config = dict(
    n_layer=25,
    d_model=256,
    n_head=12,
    n_kv_head=12,
    head_dim=32,
    d_mlp=1024,
    vocab_size=8192,
    activation='gelu',
    norm='rmsnorm',
    norm_place='pre',
    norm_eps=1e-06,
    positions='alibi',
    qk_norm=False,
    attn_scale=0.177,
    bias='all',
    tie_embeddings=True,
    parallel_block=False,
    init='normal',
    init_std_qkv=0.0219,
    init_std_o=0.00309,
    init_std_up=0.0219,
    init_std_down=0.00309,
    init_out_by_depth=True,
    optimizer='adamw',
    lr=0.00171,
    beta1=0.95,
    beta2=0.99,
    weight_decay=0.14,
    lr_head=0.00515,
    grad_clip=0.5,
    warmup_steps=239,
    schedule='wsd',
    decay_fraction=0.563,
    decay_shape='sqrt',
    final_lr_fraction=0.0,
    batch_tokens=[65536, 131072, 262144],
    seq_len=128,
    doc_mask=False,
    train_tokens=631700000,
    steps=4476,
    dataset='wikipedia_en',
)
Each number is 500 + 25 x the weight over its row's rms, rounded and kept within 0 to 999. Layers, rows and columns count from 0. Numbers have three digits each. The size before them is the row's rms in percent of the matrix's.

# layer 16 attention query, 384x256, rms 0.078, rows 290-319, columns 0-127
103:500495442457510504544477489485424504503525487530472481502484523512488499480467494539506482539463535474494471501476480492511516494486508542466503489529447501492517465492493480507492491562509523484505537521499530523519551512478552520496511486563486451525530478502485469516452548485548510511499420492498525496511500496494472515531524496519510569510540527499470486497507467494531547466515
114:513492545482521500501521502494539515511486478431513473495456521495472485522509509480531494518444485528490469471517455508503510473524507486483525516476523449502503416512472506501450426482512520505517496514508512498453500510543496497529538492514483532535500474506472495478443512523486513508519527509489487458480478515449473497527486464474485492511501463536513479486490471420470496525496
126:485523499521493516513463456499529478486510542509499497504506522495501513533507527480479475520502489497509474525535538519484495499532509473478488499487554501469478479503517483504469510480486493461486480507451486510484483507497463525490472507541490472500535510477501507510517492524449524548476478448502526489457533502470491510486487496506527532500505503510478467486491480485515475470517
124:519520481513497496506529530457522569545505479513535527484442466530542518500477499518519461505536446499487449496530492505486504455490489509496541511460460471504492528518543467501514475486468467556469501517494508480518518470521496473516487469524507539507476475485482452491541486516450503490532498459472493490509491468498494515508540511496496494528505521497462494455520490538465504516517
111:480469520493469481479543473495528487486532506509493508541505515470498513462520488525502516479533511505508481487494502499490450532530503480524473545533528500539532553498496526521545583516541548549485463500499539524508496530474512480501499508542492513506555564538536507526512484451554471453495529526539548446514549514506490534512488488475502552467480495537536497525477494499511497491485
087:535494526541539486505559518468482517489503500465496481505511513515522488517443461471540516478492488501457456466457471508466488504491503541465495503492489475507499487493486485540521470554502488519468521469557523486511518533532556506515521519530495503546499505466464503504464508491531434518464532477471478469450502488498491532514525494515495495446489506503485521496507469496493494450504
098:492437512529513488520510474554484538514546510484480513488529483486453538487505490528532548498457501481512482514455474487522456534531455521515502499573512526510533488527454524507509529502471509519547488467539521501507499495477537471512487498485504500501546514516507538485503486518511470466537526501469555546514507465531488495478483530490508482493479490534517515493517489521495523501458
104:507516495452526484457523518490533538488487498511508496487459528509484499512490517560547516487500483506520465486492469449498477480554486469506498546499519489537536496503526490517522502496503498566481487553505496501493567492519493498523514500528483528527509520518500461537506530490524515465514494492512538483517510518486460508511503480456515502513508482490502497486477516485507534542497
101:494473476524536458511492498479490505521494462530490482516524468485483544514492457501548505468515502552495483486536540481465457464460501488474532492514516493504496461465514485518492516536448490472506483522498526508506553490471517549490486517500509456577521538444497470493478482508492535502510480467559520490511530494511501493468505519519504470511527500500480457538507531505526519508442
107:512506475474508548493479510442492531488498490536506461511487543541505522516483520488547519469460496504503496460537530518504492517497565474513531450443494528530479456560527501481498489527540554510503480504509513485550526510521540504466504454479467482525482488457475502567487528511524532475461550502486479493479510548491488487481500509497532496469520482461522489519492529487530472508487
116:509514504499518506474484501522504491473465517491536474553475484491511522472468540470483467529507468509485489555476477478514531509477479523520484506436520477506480509495540515473523516427482505537493510518522469507489496474544480489497482516501501528480483463500512481500465528509471500518517470455506474481465510508456541513506542511483533483523474512482506521480481494518455512481507
112:505493497482520505518475499527480507500524493490531523510510524473508582515504531502509490506485485506458494458493519510481470540517498493488524485508494503485477527474532503463474500504501471541525446478494520472534444482526469523469487482503536480497492517504508481465542517480514467481521539521490497477512484435512495508507477510517459480498483494496508477504482534515472520517463
108:487502538528494473489549495516543496513437545475493509546485525489527481536480487462472483480522448506483485476510476515441503491512489483509495521516517475508526533453524489482466517514476504502531515546475524519498561528465505504494518503524520478494509510494504501486480492503431500515497520503511515473503538493485525496519482498548487525485492531499525498494492464476523457474490
111:466534454496493506526422483512492524491477549553456523474510503507497489519506554520486476535511454478522496503503506492461470465523496470511482486479558509467508501472520451497480476493493485487505520542455481494512511504495492529471469448525498482482524486503526477485529500521441523514501469473488549482500505527494497488487517527527500510519513538481490514492486526529510487501508
097:538495558522499514512477511476530524487576508516542490504473466481495517495514525514482518475489495472483464485529478498504483497540489499486513476488515499482504555527528495471488510472454476496467498481480479496542512483499520524509522492528496486506487498511507530492500453514491543495453553468514509494525495520512522497484499464497505450514497463524452449492513478567537513529527
082:513529494448502501476444479522516461512515521533448468536501519512464482522528520530479535478512533528499492495518484483501476512554520482543461494531539446523494486505476529508472532490544528470488505516450514480495511517453477515528491499502487523501495517501534502506513491465516510478493520518528558489555511561472512503507492509523489516497512486472536507508484488509512510551471
102:477512540488472529469508505494489466514472508501497473488456508527490480487454468554522507537486514485545495460500465523497493509494514480501483458571519512490495508532513479485473500535530496514536505511479560510475548492459493534468496507491497494510456506501476476523495492532506483531533512532502519509474492479506497464493534476458502464494504495478522482536426520468522435513513
117:481461520505491510502544493512520510495515551476509498466495541510509522497497505471513530491476507499466536489527567543523485500514515506513507499480522551498493568515546503481503543512478480518483492442520533522511501544511494486445482477524541487476516504465476518516517477530474514502429542486499449468435555501481514494471471495516511509480514475490497491538482497501517446520528
111:516533516539506476482546519466464543463480502483539456508499515516521469508465470453502510480506515492481484505472502464463508490481472522492467474482466506539508478472500478503483477527492511481475537500518488477518541483476539523489507540498480475528458511479467501526492496490540460487434542487500511493468510491535477558481480465503521487474529504468469501484489500512494487464504
098:494542447463517488503493484525503501504491455521433529500512519497527513502510531517468482523487476505490510447489506486450487495490455521515474531498530477523524515465473487514543519539525532503511493534511525522541499526490511496474523448502512552505519486521539504481497539447480480478540533516509504454502487483466480533506490533443498539501513477522532501507499498542503496523468
111:529479542495495549444524516510497443537474513489486502514502523550506530512523481502503471500537477467500534500485533510466496520464491478529449510516470569479461519496478492487523511509491492513518504486467517486516448520507493476493476531503518457450468465496517505515514499494500515498488485494529543474490479490500514501503469483496493544474481523471533488505497507507480479487524
110:451512512499468529510505525506508505481447482466512534476505525474546498524518480494526512538477500508495519481515473483510500521479483511515505496531473476480480521455463444505454457536487492470518504478485520493439486480460485500496513537487517569505486517532479477451509520512443457471503483514470484495499519476510497500483510484506445486493490488513531540521506520484513491519508
095:548491513494511469492533491498519504557538512478544479514494521528466515503514507538522497506503535516454525506487536520525464505511488513482509522515506537558472482517504534500468512485511495550524500431504522460503469499520492453466485476502506465471488542487501490530500484510558497502487547493488513506480472474516472517562479491496518516504516518501513500505501504470458480484495
110:460503488480490513483465474492514514459511539527496540467507550492489539512494531534503493537487526467530498521477504527536501555516541512431471511512511497490559542496549457472508531485523505497526460466462519507492489517491433553453501497497496514492543487538521493515541510512489478493467480494497517473503507524513506490517493475550508510502512501555499473512498489498482493504501
103:475505502458490511548467447512507486462509525476477523493540492461515501511544530502488500518518518500501538506502499528493498516501492473483471548487529517498482487477490501507477485470504498505491470475495470495455415537512474490484504526545512490490537521532506492483516550458495499500454501503462503486524489476483493507494513496516449515475463507526532530497507509484505532474500
119:498497487505514529492483503473465516532483460492471499555486537510541523497505500527517527468499467506441471485499482514497444531453485505518507465463489498500478446520485527481544530498508521478504516510516523517538481501482523499486503505467523515489462443484498512491495533504498527482498527517485530485505532498507492521462538545519513499488474516493541492468516446543507508536518
114:471484519470476495511531496484487511497519508474493527470508513469484451479512497525483494522460537503497508519510464505493494503492508508453461527521466482497531501484466526478481539475488506519459493477510519517498516505508456514463498535533498513523509500557509473484525554472531512469470468536558509491490495487513503531487486448468466561533495463526530469541497467512470518535511
095:525513529496539488492551507494476446489495492499438505483488489531490521524491492432478509522520493500515521513480520488432531500461532494494490516488494506459500479444464482499509486564507493518459492499526507481493474488506509516547478530492504496513507491481484507513491495506486506521486466476535472485486481536466475513536486506508465513473534523464467461534514514540472489479512
110:484514503502483476545527501485507540509504545485489520455475450503539443459495480515531497486538510478513503484508450499489474442502505469481524515509500507481493480519509522519520475467487476556472481499522464523490510491534513470514538491542499484531495508501489502460503538494487526508517468499470487474489486460504528475464533516477487504518466514502504526444491531492515542485501
095:495536478499481493468472521522503511489468543519485506445495540505491499529509525468479452508488485517479529482497507484465467451473508490518492474457525493479503488445519480487481475512476458479481529545491508494526512505512493554451495464482527487516482456501518486476537507505447519490490502498534519460483481550519507497497491480511467511501511500427498491523502495549477502547493
# layer 16 attention key, 384x256, rms 0.0757, rows 290-319, columns 0-127
100:498502506494503541459478502497487518461508501500474485488475476462454495525464462483495510498453482516460548515458486497516527493530525476496499491517538530521492541487514526496516498525471496495495529532495509483512495476503516548551541508481516513485540457483504477503499452499505490500482479465534501514519474553561502525566556487510502494510563456499479510483475500521478465460526
111:450517512510514491495510484465508520544457507449477501494501550504474477529483517514485459565474489509495481513474461494484457467497506480448501524519490515522519509483503463505557483486451505487473523522484502509484527535527462484433506532535446496488471486506500515480475490503508512505463476472488480480486523504435479477552510458524512495541550515536530498470475486491490517511468
119:536607464527506504479492489472499487525508497514515489478492504505505487542516514497465444507505536504486507514500544480480503470548500501531461484480523491508483453476532520530504520508451507458453487480465515481531507518524467556463494499479485488528514510471484499530507503497484491485483522507534518514487466561514466497515495497536461535491535483484489489489477517488464502440495
124:524515522506474507487487515503504537512507498485432495498437491507454541463504507496491493480499462534461449514546458513491474529487519452480516495477513509502493506521491504482508471512554507549480512498511501509521549495518486517481455527503497536458481476500479447494499507565496544528547478457503518517479497492528506486533475519513503507476479553518492567459485522510468484483506
108:523446484463467527463557502517534484521511479513522529537485500483513516464523490504518545457531518478531492488539528507523477483480504487521495501532507492553509538511496486480537557505479476521558501511476524509522502514476506471516511501485500494530524549507500497532461509507500531470473497507533474513512456482534527498511498516475524536467449536538501527508481510456514489504520
089:528506484491472517479491535512485559499496501445439450493500512484488452480470507504493499542495482551475481509515504510495481507519508526477538484556567546520509509483502518513534505546434479507512492526499481495509543505481527508519521508491491510531524507498512503475472446503527485506483465450542491548472507567537555507515505510539527478517495483484504538508474523483467473466520
094:529477522510497526482483495520496501504511550509491513516420442458483527488507518477549529501520513516521506501504507477545502491516499497516515492530495508524521501507478564512493527480426501531488483515489486499538491488487516467569518495505472507470522529547548547461477471468500498498506476483512471517498521538526521510455514489456513510496480442515516492483513503508454504468473
099:459479505507490505473554469468548500518513521510499523513471500508487517492489500507523547445518520471530481510525472499506478505485492432491505502524461494535493513538496471466523517548542508518458523499519552504471511517509481466469490541518503470499484512478480464555514494541482541510493483457496491492514498438454513500498495508470530512477478538527512525532503484479534499549490
100:494506522531484500466517455492494486481523534527481511461527506543515478485510509500522511466500473526509464520497509484507438481502495498510513505534507519489495448528503540488457482514505488519535489532498552484519494495453521519495471446487502486575528518457499471511474536470471484483459489482539568489458495502447469520487479492476502485492495504490494440490484499471521504503460
107:488468515508527497508529528480477537523534496501472479503568495501489507523509481480530512468497517508446482495448558515488480535485512486497525508455498520516461489473500478495503456546505513489491492539490520476510481551498523495479487477514515464496492466457502490509510446552504526501482504445478510480483461502490482483526462524503545499497529456487535515488516479518520505471518
114:489546507509518555474487536466498475481512495498498490520475483486499501474489528499451468545503514512474492511510504499478549543512470502521481457487503488487492501495511493504523489515522515511474512494510508528492517503491514519536498530503516516472483501484490526511469492498466470527509496492533471546516508508510542531538529571519487482508499525463510531528490491506438491456526
112:474502503487470530528502483493480546496486493480504510463511475531529448476519530491555465499519538487506479493482489544482483543494508486484544486486461496497502493493480504525453479435500486510536500484472498499529510491514520507531522485500477488500511501537506533498499543490513504462448480507486513507476506493480516489488445508531515464528486529540536523478494550483449524505460
110:536572471502481522437527532493521491532467490473489525525480543487497486507524523509469498477509480477523465512537489486494489475469500509501480503521557512559525503505521466490532502506466471491544504532474498529503509517482505523502517506458507499522502489509500491535434478524469515503502483513515494522482495503494555498495518519522500498483489543478478494502472482473486459499522
110:472548495483487490504472491480486518480501496533486514497464503478504477511492517472482473437482491509502492496502505508481537470562525454521477472477513469488488471487533515507539473485523537495417493480490533471493482490540505528458479495465540533449491492480487508556551485531477473513509509536499497475545480531499501481506520507492459524490513447469472509492520488546462462489487
103:516481521505506533531552485499477492503520507484490474510500519518501489472518506498476528500530479502514470491492550500471456541504486497498489498512482514486471499507518514498432498525497510516481463467526534490480479526515461502463468502509487483536485488499506495502496533518508528517483509463478491472483498498453479485476486513487519495478483508524480506524523493507489540504525
086:449471501471506497507518449484514478495488517506533545536528530539502501532481491479505530484503505475538510469485503507469499515477506478506489518505453464504490485533521483478473516489508513500480506490491531467485448545495466467472484515498522501510475519474472502502507552497476522498487534531455491455544500454424463492494502523467496485491501517520520482518517469473533499575469
099:547523505511522502457510548458483485511512510527483504499494473466479469531499523516507512488514561477503495504504521508507496463477471496492516486523515486530477524488484502548494473485455505529506499482479514487513527485492525519512509485510483535459513533493518534553461501546479521497517504518510519512502507487529483461505562540467507490537526471545438494496538492484522463474498
112:522501509558527459494511496495495518563501508485527449482525521515498517481537476512471490510511557498461497502498511479500421546499463521489519478483489482505482505460522482517511514505489483481508513453528480496518491521530524515494450501502474472503504492497503516497482483531528525482500534483506520520440498496515474492524484492550473520449510497455479538487530519505509520507498
109:504498470508465508477512575519488523503494503484447466495506536495524449497465509505503518517508474516501498505506509507499487491512522573510521498542568557521481488496493506490484472572469490480528466518488488523486534494439524543520517507481515473554509496465484479488527434518520500509476489479548501513466486536536509491480485504512519458527493491462479519538503492462515490495545
098:490478508473468510472505472514518501439495481491482527508491524502521464500452485522492514457477492478497495504459447520467515504514501492516494476474508439502576539508494464493574505518485452501504511496531511495493496501499530521513517516478527540497501523492470530475489458516493499488493482501514487515563440524463509523516499485482515483500484477509492520480467503519473486524496
113:548515505487542521489502521511514495516494436502516498536516484526539522489530493530531481467505487472517530490491509547530514475462483503523484507450501551480460495511501477498527534472511478514552472483492485501532485451497481455501493507477520531485491451517527523526476520515533509525520525531486489526507502513516481494493512499486525520516532530489496514464485502493493465502543
108:510530506500463496525478512502490485485487523483518523453451553504516488504468519537493500528510507499544514524540484496512508454486492543493499496530506495498500526528479522542489467453447493497504491485506478518478530433525517483481531494519454555513465524531478515482519514517518472470531495551484530490478532487520495478465489473489469512520488454497468477498507475480527492522466
099:515495479510506469495493520515513538543524496480523489544506451498498516491546479478551481525521498528509507484467505526539470511496504511488500516488495513515483505481502509533505499485508488477552480491457464484543482501522497498508502517513496500436495505506530552471452458461507520529467517468500485536497479510553500459557488456545530488521512528533525533463497507472482507470480
107:495498488492512489483526492460510469521527517502534487484504494494491485513504506480465506486525557478493531488491513462469513510496536479478465501521476512523485524483498533503479512506475511487464505477484507469526513505554478524518485552472454501432492496509464511535541525500508518476482528533522442471502453476567515424506497486538482549484485501546461491514543519483469502494482
106:480537492451491499548491471540515557487497504480538506456486509480529476480510515504477454531481494516523530502497483522515526443540515498470505492491523505506509510500518498522514537431480490496515487466509502520471483520518495483487542488514466484523516521520475497480511505458559448457492523533476489515471502526523488523479491467517477523490488444491508523493488516485485522515438
111:528511537507538551504492513531466512478497518498482507548504504514483546513482504506506525470469500513456487523504488543475500488421484490498520494447508517477495477522524499478543493486445482527471473513483497503522466475483514486537506479495516536474521467507474478443480510491471513505520515485496505510492480488499516531476496579481524498478511499486508506438484489540434495487492
106:477452506480487520522518435502510516494483522487530497481521509495522472482491514527479501531502545459506514519496433544487461483498472501486484471534464481524511490480494504468497501454498496516502474463489502531487475456520458515475490520511468514474482484507457467492531576503501495448488515518522515498491494478531456514457493486471490513509519499539494506533516537470525507549519
096:473510463514495470512497513501445518496476467517437502479596527543530453485464490529474480507475456546472503469459441482508454521522504524477494493519543525488521487499485470473504539531516490506524514486555534489483535469475511504487484499485514504533476509475526527505484511497532472505511504521521523525521519545481463515519497494532494494544544523470508495510471522493529478526510
105:502490517494477513514494471527503561506512521512461515460464485467513506471524521511482477539465476515479474501561467530501503463501500448492544487534517514492513479497501516517571506471523531507480476463513480545461511504509498489441527490518466489541507498507520434538518495498513475522523469471503507512465526499505535516509500480482520534469481496524524527506482511489513504480555
093:430494492531479480531517464473471520481479495504474514486527545553547467504469489510483479492477491457498483490492465530443445488496493509485494480484502497477514470493515458467492482495538505488492505482523534485482483480525491526443471495455508533492475455487462503507554534528497462491497533531493509467508500480443475484498476492499488469508516536476490507524507509513508494575486
# layer 16 attention value, 384x256, rms 0.0547, rows 288-312, columns 0-127
098:463494476498457512506495536578477490516500482532518482520501504512497532504510550495546472471506483497502530513510488541444458527527529514520501510481490507463478526506511530536496527517499506491465520516504471490505542513510562504510465516522499505462486492467501493512538501504505495516504507521521488539508483521484452550449518441517469507537524491521516453469508497467505508500500
103:493534487511498455482503491462540505468483492503535487534516497520542451478511528485493493505499458501533524503500494491492510516477519540509483514500500501476549538485536525500514500461517498517512539498490513488544510474534531524541476505481467512454458523487516474518482501459514492495501512525502481488509484549488490469519428497489485514491459509494561493522536460506515509490494
096:493503467560497499513483515488491513562552481498481493448462493529517504500509523545490532503515475501514445530491472455516499478495482495493550511486454490493499506494556456521524473507478509476518475496459508517530502506507500471553459507531484531503496511498505504481538486481481511547496478515503486490511528484506470460494488509485478503489484504513493507516562455544517525495484
107:452495515535482505508516512517474489477467454502521488535528493523571508452526491511488481499517486509520488514459490539509481517523462534502514475453498485517489509501471496496484497473458482506489527456501468475525495526460490497507514515490551522467515508524501498522516510523494523510485509526476488496464503545515501514470504502507493473590503505508493550500481511506475487496492
110:498461500556480458491488515521507501494507463505522528490493517449517505491525491499496441483522510504471516521520489501508528506520502484484472469531435486501469486508464500535518486496530498467501471484506485509438523552449507513519495565484535473508522510552523495507524443566507478543543488509528485543497502479487476589455497466525424474511526502480431507511493484483476479497500
116:476560496491474532503512479507485502508478501479487495520460489470536503441465511473494543486517481511533515525507488524503520477483476476497458463522509515494501479519545518530473530506445482484527511522487475504528542470459487488514512495488506571530490471470509513522539495501513508500478516544511493490521501519489516496494495512497452515473550495477492544487498447489505497503498
113:512503490454515513485474523526497474489506519499494501468488496535502482489487496530548499522510502513447536467470496452531487512521517512480536483506458524520515543509545520513494496508525499504512466466505497524570531503536474482525523489478485498470438499499519505498525500485507479536508482498493499476468452488512524550480528536505502503474566498488466486466506495505493525498482
106:545462537527522501498514512537526471512500493515496451513482496523478562547541509481528495521475495473506487520479473469505455504476570495520521531511474485456507490492497464514496494471492528520470461524483494505477504482533503506525477505506482512491500471499489521472517502463517487506548467493497487528517478494485468539542480498471456509490505492473461508477494460494481524492507
101:493476505488490552485503506528506492487506470493481492486497502512501502538515532527474509507505517495475526522500485466507475507483551505464491485474534497485493516501563484484481499529456550486497502474484533481491442512487516450546516496516455493491494494461467470493504525497460490519491506491480468497494480487493464512535504482473544502494499516486482510506484445497460558512518
115:531497481495534544473486511490482520499478485510516498474487506506462461472490465518479490494539507503502494493548519496466530533517511516458522530541420496566494495544482495515516474497507468479527469519501504497502477479472519469476529528475506444524490490473512493514557517527482492541497481493512505516483476457512488573496512491502526498506529487527464455447484463513444516496483
110:516479517534491494531513495495500499483493511474539490481490490527495479464492529470473490519464512493535499496549487481510497531514507483471545471509503505523530480462503471475518511522532483518521490534476513463499509512510457475478524463452565503519488474474505520486501522506463482496482480518507516526453480483503505519479503458485475484483519529494503507468471522526518517502485
107:503516476471500540544499485531448530458509502498502484505503472469507514430485486566505501506488509502484500489525566512514488535543481506474520496480485565516492449546490503499531512511509508514514455527502487516520535461491515473481481490501517510533471524494485486499519492499533491532494513532490529532563530488516483507453504501479486491502548483484455511507519563546479515502483
114:515477506506489477490504485480489508535530527506485491497529482497462513490509500493494541498536456502509488495512525512452516507509489506500477524507525522500501497556512536490493480495516485516494554509492524488521487493530502494476444480510536521543508505490497494496539519526497518476479509473524499478508524491516534428450534544547534508538500489504537456516492569516525484500499
100:520471553499467494534513493558512465525544515525461533506483510538508526486476503494521534482490559500512471481510472503508476495479568484527567482505483504457488465489521533566490509517545476461475531495516496502499544498498520530537464516520539527496539460493489504505510421503474504501478522486491493477476462517482524505512530509504477500498505502495528538480525446494499502509519
103:498543495492514486497520476452476495462512497473477496522456510441488485496536518534503474501475469524485497468543520474530506513505469474478500515507506503495492472525445531516527548464508512493511479498508503532510513492506513534507484492519504493466518553530547512516464533493534506515473498507505494537547525501494461439522450512484529490504488516472539534541512467509529496509464
106:484506496513504492504520488469486503512500454525520507511452429505524478533551496529526496522496498489544511519514499524484468495504518510469521521483515506475532462542508476478527470523489508521510485540471502455501524474476471465477504452485516484477486527472499503491539495503512497486506465503489514475501523521506492448521560523487505508522501495527472491508495528483482514500503
102:515521481546524503504481470485466518521488471532508483512541491494479498491564544518511469494499473495536552538537499477500491505537530507496500505514511530489496482503480505461522482513526551512489541473524506447549531484507532493534490460481510514463515494493506499520490523480505488494483475482506473493522499542489454503507587516502517545544514515517549480493514507520492517509484
102:494464501489485484499503493480496453506462479474528486494484510508507437460518473485499506517489538523491542470502528505494465505491557449486509475517495489469521524515490499514521487468562495516499471525476555513475468514487476503520538516460492480498470545489521529480518534468487464466484488531498480476528447480506520524499454504525486458474528482474455468479488545496510502492516
114:493500494508506471490515507481552530495523497494500475519471490511515531489511478492539528506496460461463560533575499452560495572461527506482448487471514510477495508503552559506501503495510531510537507498468500466474512485529532492481476480477498496532450551480476492478515488540523477458551492513490515509526502499492544495506486449533510526478545483462506464515529514506456497496484
113:493480497517492535524502517532489508515490473514509493514541494504527528517513493447510588499497518474496475492469515487509501488563466495515506483494484457527501469510525465536494485506521509526510514541502508511482487502491504477488499527475439513527478455462488535474498494472503494479510511514480461480564518454488475561494556504526484501565420486474530519499534518471499538498508
106:512513482507498538478504500452525522539488493469486508512471500507512520438510485544497541527526506492452457477526504517525552539461502504506493493450493474484484544492482533505507523450468491509501523503494493499468510500510500513528516472525508515522514518526485497461479513464508501492507482484504532481481475490481509444479521516503516505508537505513488439542553493484481465499481
109:477492529460509534511511489489441506489501487482473506513496533521493497493473513469490466531481521522491489461555560482493547520510515491494506491533523500462467490519492491492505499471553491519533540543490535483543522542521514505496489465501536500516489485475495507493477510498482479507495493505489509509489493461516527536502535480471501495523502492506516491485546472508541497512488
108:460481516484491514499516488468467509510493475478493517520492575528507578547521480468463489490519527522493526464541492512483513544550489506475508512501477467460519505498487464510488530485481491463547498493494480471513485465508506482484551521531543526489525507474491512524497518531512466495540507527502524528513502518509465547490475469465483504503538512505516534486544519486537492505466
106:467513508526518445489508486537483512522513533480483496484511487543475505537503437519503453495529455504489499503469494473475520516506444498501514469485498465521509536505497469467477495495465496461492531502492477496480495514499503475508528519503483486507505488482527475514483549558481513488506513525502446501503529491513474477471516556504553509517453481528559591506528529468500479496486
111:513482548532487496479503525490527519485439480511492490487530477559471458517508422489533497493512486473505473501537475511510465512538478493525518528483516482512508503493537515480483455485559490496477496468521490510496516478547526484461527491522494498503486495517493555491538501511488480521511493518498489480502441524476542493523554494516480502531451527498521460476518521494502485510508
# layer 16 attention output (transposed), 384x256, rms 0.0584, rows 288-311, columns 0-127
098:545488521525453488435490462535473467513500516434477508544498529468524524516458487450500495528546503522498517494512507480543493486482498492514460503515495516505515498496497514455527466502512493483506465506508526533452484543485486458527523501524504476534500567521482466520477472525480507528509513457511517505483491509464470488532501504489501498516497469490494523532480487485512490505521
107:514487512526484505503529501526491480519476496448524501522477505530491516534525494483515506511513500480464474531508534499482502517528533474512489489507484486481487470497496507506503521497504509527521476479490510549486523507489454487511472495523494498527544519555484505492546499520462509481492543500482512468497530511500474505477542514511548487530483457468513471521531486493497510507513
097:502476495538455521538443511492497447480469519523502510554529527489487523511526549446444481459502518427535550524529493492485499509517497490487521514466496474522507549512476492519518510493511503516506485497520479471514459525501507472522506499474537456506549518488473458469541439511479529462480487487522510493511545519467528508516537507507507531525526494497488527518473510512530524454460
107:519496522546520458432466476497494463545555521526527533511491525505500474503480488514537521493524526505487476468491508468484480516479561525531483507495512497495547485488526492464517499520539503539480451509485511527515491551479494483502528485474523488528489539458483470470522500519532509503489474482524538528488525522461511481496497449514492549462495502501480450509538453481526484508508
105:494473516507508483469474500485506489511504503518492485529504504475522536471464523511486512492476476527521493492475486476481464510491528537489491481500549535503519507499526507440491512562488524491468533546498505500583511480522536516455466458482536535505483486451504515516485488499489514511475464486467552522499474530479485476513480485514496517488519533513507540519473501458469484481535
119:524438512510505481525512519509483460495538495504514506483528488533503503470538515494471535533462500538529495509527509497511520499505481457523522537490485509490517510470492530505520498506491465455480488494488498489507490478529470499532501452521509457507489528519516476480483485459556521460477512493505557506490568488482476492506455520505498514525516473521476447502536490519478490487501
111:519518525505463494517485464478544502522502499492503479513439482488481524567520532507499519518461484464516510499464510541518500479499500493447517500460478488512534531500491511519493432500506483487523506504457532482502527511453534541496439538487461493524531467479491484482475473499474449510501517484494527529529536499469486467505539460474513465504502501511505503530568478480482449518517
107:480495459530440506529483528459464483486474552508487503499457511499526492505493487469476495473517460526529522462478482509480505507507538527458502505500526530508484514550549486466476478529463479473478498512460495484549500475474493532508478454515521504521504546494505466564518496545447519505510514440460514534518472540483474469489492556527502470514539510515484532530467547517511469502507
106:498470498563495529565479516488443524501470533517511542480511494509516531481492485465513460474509468508501550542516505505532557512469513503473496516498494536507512536506452438486521482478496439503483488507496506512441513496526482484595487462516480449517507485483526519485479492496509472513518515527464507479533479466462544503529500486482482487503531494470514528499501486494542556495484
116:479495518476509494499498441500544515514513523499525484473509471459509542490479522516471524492468501462524502582466500489558503505481476535478544516466478468476506462472503496492483488507482510487483549493456533498529540538511493507479467528494515503512483467499520540513488513486491451502475453539488465509508499481462486480520512459501467516501501546493477525500526545476474478537489
110:490521491461512536491509470508495523490532464530536495494513509497492499532494520462498496479498539552486531493442500478523488497498537538518526516461503491493496472521529491491510499505483501469531522487504522470491467491461537522505459500549531447489481465455487516494484554518530463501459517483484519473534493469512428470513499496473496534487488504491521488503506473470499489511493
108:530519474474520492499494458544537510522518500507488503498518502482479474527489522426452487542488503536495514463486496487526519475513454500520524544464505535499520512461480542481484451508505513464528555481512513439526467535461493505459505513510453523500536494519487501466534517521534511522538498482508509491502471517489490484526522508527463517496533492519469503497517492499493474494505
118:480523469484539499475567515546495506523453467493473491465522486476501506461505484521506499517481544482488494476521515521537524479495438486504497497499463468519492457462465478531493537443505512469511524473538483492465515534476515446502566519512530484495499462488482471477494468490541514479502461510525493521481529480497535546487456462471512541501488496494437534457476505514500486463487
100:479481503507495466516504543484455505503472502495484465528508540483503538527498519456483539506556508493520545485525463519482497509472484515503525528497493477515486528497501513479511515496501491523500463552476498511494493484513520524488477469508514506551490543486479445491506527500498489497506462466492546531498512470483482517485478515493478505481506503527487515476483489513492502476492
105:502503477498512458533482507489526500522509519491526494531537496555519443508473525474512505525510494527497456518480525489465464501485497533525517494456493529466511501506550518496473462523462525504516540501524475527534511486507458483456532494465440516466530500511482545493569492511506510512507509510488509540492483505515502500489515531541495465462509503536478494518506488519496544487520
107:454531480445511468462489462513486484499529492491499545495526511539477519457463508440506493488548547531464516480510487471507510517499489530515498535518493472520469491470503461491474528512486490488511487447453513478523438533489523507518515515514518500487518493504455485459515519504514498497498521488514507493504486498499489477490517491499506543471484529490481492499517497529539481546474
104:507504490492482489435526486520542462517464496452517546485490484495502510467464500476459498505525549516513488532484504486505509487502518531504485522524492504508519464533506500489469448486480474468523495471489520481470510522485490491508540497522474498512485514515474510493499507502433506546514502516482506515491458494502473507477495446485512537458483507470471492501542534498497445531503
105:476556487449519522516461442518486532504486498427556471493471484546487502526489509531518483476513500509443433526458501499512515491463505507496514526496483502470485491492494502476448486505468501512490534504512504529490568521509524509516428489492517492508527461473466491489509528509490473492505522462476550485510529520503501451485546454502524475500508511509497495515500470474504488520501
120:504529500488477535484518495536466467499463475475474510477499477512498540488506505457528500563464521515497509494484516499492527525529514502476506551505460508534510516467466474474526545483459489469492475482483557500523493480479487484531512495560470485510514448518481502501488510488508509508537559508448507469532490475511498503523463516510551485488515482516535527488480495468521520475518
110:442485471467482484510489501553521469482514525480443536491476485471504505499521467500494497502506516527522515491519502539513529502471528475472481525512492534511464535463500537470496513514505481496470505500503501517510454538497507501521487495530513491542501522513525455491489520512463464519529460490493507476454491525558554477489513508510514512521567509470505473473491553536543456514513
106:487524526514518482519497497514494482477500501487481503504502508495464485554502517521528459538475539487530506489554495503472442557503500458492536551528443490501497494492485489496547535500501504494461478503466501513509463516464507502470538528468484489466482493504459484521544474492514516499507503525528479498504503498505479540547482477536530491494496511496531530445513492500524572494519
107:502512503475467503480518518524513499525519476479498465507524465520486481549508489453521556473511532512519521509440483501539483537452468503508515498478485526535526493482492521504525499477532506509502514478501525552489512489466492470519494532485522467471529430528477534484555531520479456474538480480493478473548492460509466526503475506499518550506496474509511526494508537482493538514520
107:549500499524489469489455505503491493520518533501515469494534473507480435522456490487545521478509505522499451515490504475551494527479540505531483481519490563490514574469492501490526481517526481482510494493522521540472553515471540485498514508531500465481487505530480517522512471491504502481519495481525474495495498487491489511533472531495521496491498513515491472482493487467508569541494
105:507506515512536504495510535526503471497496488528501495533495499499505491461494497505488515488456531501502513466536551513483467522536492491523456452486469532480508485493513496542512487477532449507496533516499465478508488486496545495477508542506493509489467498509523475505482501453537502469492452552495471507456534543537551528509484468471488487535533528461483490488505475493524559496535